{
  "num_key_value_heads": 1,
  "hidden_act": "gelu",
  "qk_norm": false,
  "batch_tokens": 65536,
  "max_seq_len": 1024,
  "train_tokens": 568600000
}
Each number is 128 + 32 x the weight over its row's rms, rounded and kept within 0 to 255. Layers, rows and columns count from 0. Numbers have three digits each. The size before them is the row's rms in percent of the matrix's.

# layer 9 MLP down (transposed), 1536x192, rms 0.0919, rows 1307-1323, columns 0-191
081:121131152039130087181117157125133111129145159088094137088133109099187081097069147062068133153154101056089139077148190121092041149104111113151101136149189182141112163153096152077180087169174109135136115094106134156111174140105119134141126140172103111121140145185128170169121183079137110123094085107147079112128091175157141082112108177141071134105074114158140150179130178114100134160159110118114165175132086136146051138136127115157118172107145117097110199107083159136178127125148151148116102130159125155149105141137111144101135169078138206116141145147155121119101127192133117118
093:102094125187129121084176179103118166119149100146127162176097127123074074117136126116149067133092101127099110121111075153139136126098156104103140143181159118100082208139095078102170145150109154130103076167074115092101138144159122152149111129112168106177123221200150139128137150067130115162133114093130136067126161143127087161119127083154136134102101133115105155144139122156153141141186192063108090151161118137156115164108097128099074050109148081113202098150164072083183162130164154129132122100132179133151088119118128107122135104108236118147120098087132152143120141169157141079
085:110174113170118161121108168110170107107072116098114138098140136109079107119136142107177068081120200123169073148172118150126070117141139099175135116151116133181178096117113137125136127126125170156152111182180093125143096158149115059140141124109135086163110128159143110108107192134188133120105123142128109115087142145123130167185119164135113165119043108121075168086114055204160154141104126148102140068170078075172074171137159078086141089178140105143089136157066139129135146125106145108161136136154120164167147088143144074181125159138074118086185098056111118095121118146143115177
105:084129147165108134129113146088118118174133116044087129080186122085145129134133123158105173124143170123184129107118074090114133133133133065098234108102185079086118128153165143123158131087117069129087168123135087172156113160057105137121129131125145149189181112127115051140121155101133116130136137186101109112092064164129129136121242180149118116098112121117184125085102094140155101142147198142081121146146154128147067123175134102129190067145139087173156128128101102102142090147136127128136109141156111171088162142094139127083136128166123112201107159151119097118115105152163104108
089:128138135069188142180156125103147224129103121129179096134131123102194113088121144110113104150161156105138130143175150161082122143115105121102134094082122118063106173108144047168139108169142190133095097142131145051157093135064135175158094123145101140132142135163124146104061122079118108099132161123122074149100182069152095110120116135185090137156114124173101107139144195105140142159165070101163184168157079156079151110132091111141113108137140152164110176120149135178149090131108140131154152150108149084155065134111116121136079091105105137109163150192145127193051125094105168114
091:154160124119116172114109111116150120078150174088147130097106096151145087147127122092137176133175122097130133144138119096148070165119109136150177082127112104118120117198127115161143080152089094206139082117064110096180171108126107156136127134175084139078097102127111134154072156150204142125134143099085101117085132114134095150105086119152051173080069182195119119150079092167073096170183118144100148169101074096152215085104111133128152173119135102174091064151149137144185145120125101194134116116126171142132141157156144139088137124144148152192152119124075092105105158125165156109
110:128136156137157138096148153123126151075131104131144164194123094145175092118079140073134125062146153136069126075111129095098086129097136102117100129137123134178114080153145103191188115133157098172114120151100125139132118154111137169165155147115165109157168178162106172105113142169148169191112121048169106171178082096115140087115237079110153097120162149055157166146172068208080142123108120089129057118133171111090156109118119100168139178090080134124107107104125142136118186179087112143159143089107166112133145120120119130161092118130137171156138113083118082119090109099139102094
113:098133087163159152157083144114097112134092119105134092103110142136144118109089144146097137117126085115093157174210194120121164162182166156063120101159118140119134159155092118158184118132176147098105130171109094173175108154130142076076149121104126095106119120198183154146157121099141144104068075123078183050067176152139157072136154091140115179070102067148151097123090106128124118135145148183117125135118120140083169095148129110096156094160095167124077111113192092181074142064193133121151135143140188126087166149112132126103110123148089122099136138175183090140142104143128174117
113:153117169109115094073149196107096117151113092142121168098104112127107048118082117120133115074151216105104135145130202177140198137113116138158128138140130150155172188117103122089153108103147084066172109131120133072117125174089105223155081139136088136099132121179160145136146144113132063190104142090141162074112142101103134115111130074058180131124164123095117098058105129100143109143151086142146122169088099147122139152080130130109089143137133167139167091094113128099127147157084168160119146085110144109076150189130187138138102123089135096105139163112169159190184131122126112173
114:102125075137190138135075078148160147080146140154132146121122153152125177125131154104112061081137128132130168080024160171042106120123123131131123090085122155103162109148108161152152118163149130128142123151123082131079110100082155186134166146162094127103184138086139183171068203140153132144118146185107149175110097173113127126124105107163142104129092151135142148118154058154132166138139158103102192109106070161146102077120134143107105106063234105109151078156139180147101136110096138101129118118171147136146148110127114136074175141151146095095116108076158154115121076133157093076
075:142106193134125165119122075184140064082151101078142132100066156189060132143122141140127111173086127177110164123145063146168115159174158098119119115114135120155178152135137154108094192142171144165134120179152167168161139097165094169085201135120148097112101089123089114112149154142181186160129145122089155127074134179102125096118162118068120140145136099152097108143099113150111075139105129107058164147050223148109091157113135099113123135156130152173136143134138136076088127130150072099135145113115139105089118119107103217086084127078133090129117172116068113149139114095118120103
113:149163201156187086077148129107092059141071124189127116159102123133126194051142118128107117109118124174093159136087173134137109156139106138114114149051184120156095085111109102159169140128130090091105098105139095164138139170112188136113139162119117142109142167161114092057147176108161116165151130134126162186128146128145168142120136108138121135197176042106131089176122132143172128112095096130125074107119121145133075174126130112195076203079091143108180058144114187120115053160162141153080151107137103134099098106141142143137113109148138110113133157149107097090128108152094176126
112:152097150142081114070145131078182134162115119113112149219104094108120183133158157133141150135105156181120136123211135050147152159126165123085156127116163175131142103110054108161128097138115165139172107144163122112122088163117144120077121137104156058107127141077127072162140120130165125146128129104116114156180080131136159159131146099136142117127081114127133086133081123183106129154150059118131130137207172178169125072078092022147130147081054159102149128113119149110116121084103075130165138139101131137133130138133145141181122086098134165174172175075127142164082185131147130110
087:126167180140145122140092066136145171119116129095184050123126155134128101093109125116175093100175164116106122063129174129112124146069136132134123135093095128141116160083113100114094183147118106129167124104130136109171119127069183132101175132172154103122128091151090142163032118102157141134132120131107162100141144143164130181084113114211110104113147098149133159116112148241114135090159141095054155154094103103158093118114145174160131110121172124126187158114091141094114175146083132121172147185115124132125161104168104142150110139087040071157104090098165091204118112159123173111
079:101171120161103178107154194112157147175119173133078065132162111141156155146172134116092131086102217152155131117144176163109180118130055072116153094152142120162142114138141195132123133088089139107125145122140117129066146090152122120100078103082090060121124172145140167147098113140088122128044197140084150130101137148138141131166071119135107123086160119082129091138068163182118115145168155191128162127106121122129148148121107127148072142123159152127182111121093061136151053146184128133064126120103133107091169109182079106190196117118123096113112098143113139168109124165114118128
110:127120122148135124098128126141086110154116120132119129142111121120112112107086088132104094143082138067162090056176192053149095147156111096104124182106138143121098030123142128122213158179167098118147147139172091127130094148149138090070186115146094098181148133153136083140102127093088189182149146133195092166188102126106175136147119105128137140158123103145188115088143144095054088139139185121093117126127128187092046128145134062146083134193131085115127099101136101118098157123136108157130152156133159130120137091109118124152158146127150185102140126131139184157068160113184185145
110:164137092154151129150104137111136128188115104140156121141100157153153081185145089074116094106157134148137137125119148097189084141120128083121143151160173119108106133102151134122128154124203123076124108159157129091188123134121164152189154155121136126127088155113089130157124117062155119105120136109135130209111084124094105166114095126104150045177141104120129093115121119106119184113102175114126138110072124197107087137116117076155165234042126120130073106059138164046157053128113091164161104123134151110187171108105155134104155120145169142097120055147117177154112136171133104138
# layer 9 MLP up, 1536x192, rms 0.095, rows 1308-1324, columns 0-191
105:171087146082176138136157064137158068085139108175099162060136133159096097174158128127101099094162161140138130153102169099116188141131128119103158109079132119128149103134135196070176102121186164061084066162123176154160134077147130159116153106079136103157152077083185104055089133122140172116094201165149107136181123151111145081096122103088112107106164153184141119096181114141180148152070104143110144133163130128130121150077112144096093158155138100192117146115092170105101132146124095108169132141166111162168168102135108078141112109120070174169109154150155116097126183120110123147
089:173072124125169152180191124133131115117142158162133067158180118160144145090103095138075132114113106184102201141124169166178184144095121138166141171136116117124086126230164124169150102107146145149164150075106093073128053086163109108088114130094129137099115065107088162146121130120072119155134102096104129088108127128139129090115132150111135142196133084141164076131126087083181105112111103082138144127162143143158166107131092168184045133132132129152181137130126132160117160116122145164142142117105090123136066146139173150106151164160140141122065125118110189156125085108025128149
103:150072085122121127181119122182113149100135136172152161152179094109114140057088092135132122134119094146135084124142106120144096145132088107133141093091168141140050148132101114157089109142011136112124132158078140085089107163139117163155136138141092085105166095150147172114124165056137141102138112192138111072103164111113105162135140176193142133166112110170068139130156114160163182110138077119178132130161140078126126077122089127140061186207073114095141180131135131135172088129143157159117131147076112143125169109178143113154155164133130113153075088125132155096129088170050149153
079:150180166180142152132148137185157110101123139098113133103131101144082121108135105127155086114125086105177131108080092136129151134158137113143107186110140160182128091134068207104126183034119113089145140152118138103066199113137134103109098170192112147137140136101140061172182176212134164163157115123128151135188077143128111095114110106092130114115103139115125115120168117172115101132123152148123080082139190100209121122146219179123147143126126130102156125108051137074126189159131133130146133125146108116133176104079129149128134103127152148132129118094091130059150090143177069164
092:109079149111178104132093107145161139101161151129094129140127154095129089156108140163161093097161218137169215131082128114146132128151140081147166130070190116138138097139117155105105088158098124146119058130114148126165143122115140164170089142109125062155156122162145125162133131083094154071078168142108133151151181122124084154172161135142141134050108108153096131124117114098134176090128141128167111169168170124133144136059132186208044139158139170061133086147156141167145185121135114127148167133118111196135149117162080078159114111096148113076089161100128181128142117070088147100
105:156158088147173141146222138094116090166162142168069093159170139118135095170119042100099102098131135106123078157114160124122141118167117106143146156097146150130114137109074076199179128144154085120094084099123099066120125088097133143141149108104136157113165087121101128147165139139076103143075189144069126100104155129168132154171159154148149181191087138128112220069106084160120143132130142129106104141157080135149151160124056119141110105150144196119091184093153147133144167140172124114115209103160109160141128082127096095167162151148088133126123089115123116107191140169120106166
112:130091079084074102148153094105135160056146110143146105133174193139102148173089136156192156113151123096148200148129160142114146137079150200154209112131173084077113100152109152090141128137110168130123109142165156058118133100130104071088076132146079119091136103097139083125175188144100167173126142153153109155159144146112112104106101118065132089125114103186181137124168107068142160138125098130161145157110143116135144116084123090145120133107131156157160111115045169133128106115115123192184134164119096095159121128119115184107196138093177169174156105061123165118128114075106102149
103:129192125098127120180149111179166086134133125103167149165122136075143057150070120148099081113156154135140142083176204090153173082160067103139166133139130166157116104165117106188149098048117121126167114108177162100150133118081158157087156147105135122161181137101091129107156150155118131129108069196124140200124131100159091113118143165196129098119077133103159092065095095102130137098145115141102089144146159104153139095102128113172058148108139152070147137134107188126139144154113196123097166124167115087108124153128167141155130210086135096135116089119129120105159067082171129132
102:169141105129169167169146069095104132115136131148115122079119141124144089178095092137106112115114084136146111165057109131130106126146172159177112086147133144132183095177101147139115088155084109115116110117115156087131102125167112198177157076081128141181080129146175079088124153142052130086077147147129137158132109060111141152166107122134133138097168085145173188091143110142144127113095159143120081167139150159173203101134117167163099109147133124079141096137135198159102139157133127151168143155116088132166150101064151021136153139143150105116174099172149134106154104076124219080
062:097142137106138080132143155049141163119095201175071091147143129127158158142105109154153116162174044103122076195116140120122152122151130147174145110086066120122144145116090130086161105103132142129036109104103067086087142135152134128140108131136129129123126119179148064114128114147053094174131112144151122085131102020156108122125108144154121139124127125156168151126136038108108088121146172160160074103117155128141162097115077097138150135153102125084069172149151125152126130164081189114139164182134106125129152113117139094150190162156113154121143067155105184065164137151168113135
107:123112127171111042191127080061161106128113141118099091092127098048157141157102047086104097119180179102127138133172156108153121132139160102138124130108147114076154098113143090153109138151133122098072147084157131082158181142104175136114166124168123174088105071164135160054111135116131119102172123162058101135145141113101127118165172194150128084165099084192119173108135089115155164117089113145214126155156197103167127134191155109155075169092084108122127119145129086156149156137115172139167155142179076093174121123143121115128113191116167146101117110150148115118142121119115147149
107:103104123108177146213087110095133083091178152141084092083125108150146091170095120174124155118127151092124089165109106106173139132210125123152115128089169076172191067139084103172119116124104079126175120143128168070189174116168120087141118102168106120118126141123154131107168167163075137098154129181140166131069129123137122095113190115109097193113130118123137148140176072117093130134129095144159094127155187120061110141123040126103141119171123197082092129124163089154124091140142181140178115125135097133165139085100147120187165134074079169112110178128102140122115133145115093130
086:104094143094169139111115102106098123134101151194126131177163045102074137116101115103117137115126071097132148156140104150144164112102153166105113169089086100133088126168146149116126118029098116085097099178131144161151197058068147129155137110144122078161086136091130083092132146149154136089113137147136142175123063120129125159154124173108124108139135084153185094115176083135155140105121167198138141105181124087167170086109109197131102091144147066136167129171083163160137136181150071127138185093166165149133136100087177110130172174114183180134113172143123113128122179110125140160
093:119114111110082188091167075126125138060118164048106127108094134174102132100076115088196137146143134093163148146112095074124076142179153150101123153126111126087112142114092138078122121144093155156135110180162110124181093141083174132152149129177136158099111072089137107105145108120144184140171105172160075123110123129131103152095160096139135115175134086129122114111177132122117146089093071140141092141146150142116172048157139089079142121126130142131182128148180192077166162144060137145178158146145115119197166094133156148155065082151098151154107127121138186097156150163076075189
107:146168125135165188193186096143159123135149140094120100105162140106126105104111100101102134113127148116174162106153141177178129097145134122164122110110115126122163086087122140108095099110033070119128116119113175153130100132121183114128120108116119120057120098117106165134135121098134194144103168148159107137146136080130152117119198165129145200071180089162123115132111102127084121113114132139127169156174135142159204119123137138148103149160155068058126150064137160121133171163105113169132113157081210111145162130130103053131134140064169156055143157099126166088199113110077200105
106:167113141145138160148152117136157157136123158160139082095167136091109120117107078085150139104118128137138159146122187193115125083089114168198158151108175150124082160131123082194161090098108139149163125100090134115128084156142118135144096081041115122113104059097145082105116106146149146105016179125131111197105149062092119109193105150156122087130092101138115130176161093145143188142138145116167111131117159149086172085144099131116105172101084085138192116143152144150162151182151131197146133165093136119189122120111112061136162151095138178059100115118128103139147155168120146158
109:123135082123169185096148171131099118088104075112159082147114128086114156062141074135137091104179157065133122120052111155099123091196111155127156118168172028220144092100081162057141099128089147103124139134158117070130124098146157080134117106185094064098154096124130140170121124122123193171129138155124173121117156142153073115104147133149140166130131129103186117113161130160119123107128093115145151141125130127173108107158142098103105117140114168149169162105126165121142145133081168202187129103072112170174141130061103121184137094072129154152139139169151146119166159099098138117